Weights of a small transformer language model: rotary positions, 833M tokens.
Each number is 200 + 30 x the weight over the matrix's rms, rounded and kept within 0 to 999. Layers, rows and columns count from 0.

# down: layer 6 MLP down (transposed), 704x256, rms 0.172, rows 338-341, columns 128-255
# gate: layer 6 MLP gate, 704x256, rms 0.186, rows 339-342, columns 128-255
# up: layer 6 MLP up, 704x256, rms 0.188, rows 339-341, columns 128-255
down338,200,248,199,221,187,215,257,201,246,174,202,195,245,169,210,193,202,156,214,214,197,233,169,197,181,195,187,190,219,186,169,186,233,169,180,110,217,233,126,202,219,176,216,218,208,182,177,192,214,221,203,155,238,229,237,230,169,197,209,251,173,220,167,213,166,154,176,197,155,181,188,175,225,200,155,169,191,171,198,161,166,207,186,175,180,199,220,139,177,248,162,165,226,182,155,192,177,197,188,233,204,222,199,182,208,185,196,238,245,150,218,201,229,172,174,205,229,192,209,134,172,202,195,199,203,211,221,210
gate339,214,214,183,201,186,192,189,202,222,179,216,213,211,193,206,228,208,198,138,280,174,264,198,213,192,175,222,220,187,191,132,228,167,228,214,216,200,223,171,195,190,197,218,203,199,204,184,233,246,181,216,162,208,226,239,173,201,164,222,195,189,247,213,219,245,148,157,186,195,187,141,225,156,181,243,213,227,228,176,185,210,233,223,271,223,170,167,147,221,213,185,201,208,181,199,197,215,212,193,203,191,158,241,227,199,189,197,252,216,243,176,140,228,216,216,185,134,182,241,172,176,200,186,218,269,189,188,197
up339,222,162,239,225,190,217,228,223,224,235,180,205,210,252,179,161,185,193,147,190,204,250,171,150,253,178,236,213,163,202,218,237,139,203,172,206,186,236,162,207,140,201,183,147,146,206,197,219,192,172,185,198,215,207,208,214,216,229,217,225,147,189,189,255,203,191,237,181,184,168,175,184,180,167,208,225,161,171,157,211,125,204,202,221,216,180,200,184,212,220,200,226,188,207,206,272,206,216,171,236,167,195,213,205,152,196,141,205,206,215,195,165,182,201,163,190,219,187,190,182,191,154,149,186,221,164,168,189
down339,170,188,182,208,240,187,173,246,243,181,184,158,210,210,209,211,204,254,180,264,207,253,204,208,260,194,200,155,246,247,190,145,193,257,164,232,134,165,170,164,192,227,186,157,185,182,239,202,190,184,196,191,211,167,237,185,172,215,245,193,133,210,220,227,232,202,200,223,168,165,227,248,211,230,210,204,181,162,171,152,187,189,211,232,192,197,165,140,184,199,170,207,221,228,235,258,189,222,262,211,155,198,206,218,157,165,184,170,193,216,188,234,220,152,228,190,168,237,192,204,173,223,196,197,175,215,182,223
gate340,188,231,222,219,181,170,199,174,188,156,190,235,205,225,193,202,243,132,215,224,188,140,235,245,141,246,235,280,205,252,214,175,232,220,221,202,179,226,177,192,184,182,222,165,225,235,239,163,200,202,183,171,193,219,163,230,169,204,188,210,204,239,230,249,169,215,145,201,230,215,199,183,142,193,193,240,217,241,210,191,183,247,282,197,212,161,197,218,203,211,198,213,188,199,285,170,236,194,203,179,200,223,164,210,212,183,235,193,227,228,210,137,162,243,166,208,138,163,202,165,156,241,197,205,198,216,194,277
up340,219,201,240,166,278,173,171,189,195,189,168,181,186,222,244,262,171,213,235,152,183,234,217,203,231,247,226,184,243,171,203,214,184,173,223,240,163,178,262,174,236,188,229,188,220,188,186,199,196,206,256,199,185,191,208,224,169,208,180,214,243,227,188,241,170,184,192,200,151,188,194,178,235,238,181,222,246,186,227,227,150,241,224,156,218,244,193,199,229,192,147,262,154,167,175,148,123,169,237,209,205,272,205,206,229,233,217,202,229,172,230,243,183,219,198,170,213,188,244,123,222,148,175,200,237,256,200,164
down340,233,211,199,241,211,252,167,183,173,211,191,178,225,223,203,175,200,211,168,177,189,194,186,170,211,229,216,204,164,252,183,184,208,174,191,211,186,195,227,217,151,194,192,225,210,205,175,123,194,211,225,263,180,206,229,212,242,181,190,161,160,184,203,197,253,206,217,191,161,192,247,241,217,188,214,207,134,181,234,202,231,140,129,199,150,207,211,218,211,147,198,136,242,183,138,204,169,206,180,216,141,187,296,219,182,181,183,167,202,226,148,174,218,144,217,170,224,234,195,190,194,192,224,184,222,207,226,190
gate341,178,169,232,223,227,172,116,240,196,208,170,256,201,203,208,199,196,225,238,247,163,237,228,219,160,184,238,153,205,173,221,178,161,217,198,216,201,221,183,151,251,165,205,250,235,248,220,193,216,221,226,200,228,183,220,184,156,217,194,152,192,205,221,220,143,213,190,225,197,185,200,182,254,198,202,226,197,167,235,259,146,169,197,193,217,208,306,201,187,196,203,223,140,221,175,214,179,177,209,184,208,208,141,189,196,178,192,199,190,191,192,188,181,198,243,190,185,218,257,186,238,222,195,186,256,231,101,194
up341,164,179,171,181,203,206,190,203,195,163,211,163,156,179,242,183,184,197,226,162,197,148,182,197,211,240,162,211,237,157,243,184,249,147,213,209,213,231,134,195,206,184,120,177,199,191,192,207,236,200,145,195,202,219,125,225,198,194,199,226,178,196,260,184,204,184,175,206,198,244,221,228,190,202,180,231,233,216,149,162,191,245,207,223,208,190,163,220,140,170,218,221,226,255,261,178,161,160,170,183,170,188,270,142,190,188,169,209,225,180,153,193,207,216,248,215,185,149,171,186,231,260,191,204,234,152,237,235
down341,186,181,224,161,208,250,199,226,217,257,164,230,187,186,204,163,175,237,221,238,221,228,170,223,237,175,159,162,184,174,265,237,211,206,219,167,214,192,212,227,186,256,227,247,183,165,215,206,186,220,182,254,204,209,192,207,176,212,189,255,240,218,195,236,208,180,210,142,204,219,208,155,156,239,215,209,183,258,214,185,118,229,141,228,177,187,172,230,219,271,195,211,202,214,216,160,179,212,277,204,166,219,207,191,215,222,152,203,215,219,172,185,237,212,166,170,227,184,172,166,211,157,153,138,185,217,213,230
gate342,120,243,163,187,197,206,211,242,182,206,245,185,222,213,188,266,205,207,224,173,206,206,230,218,252,191,224,230,220,197,155,218,200,171,191,188,200,214,223,201,171,205,194,192,206,215,216,157,218,186,205,222,205,185,262,167,181,158,211,204,179,250,177,238,218,233,221,146,229,166,219,219,225,239,209,168,203,203,195,251,225,187,173,189,187,237,208,165,208,223,177,201,125,167,189,211,197,252,183,187,211,170,180,235,242,171,173,188,181,163,227,208,195,241,219,191,208,129,189,170,161,198,219,231,197,152,176,171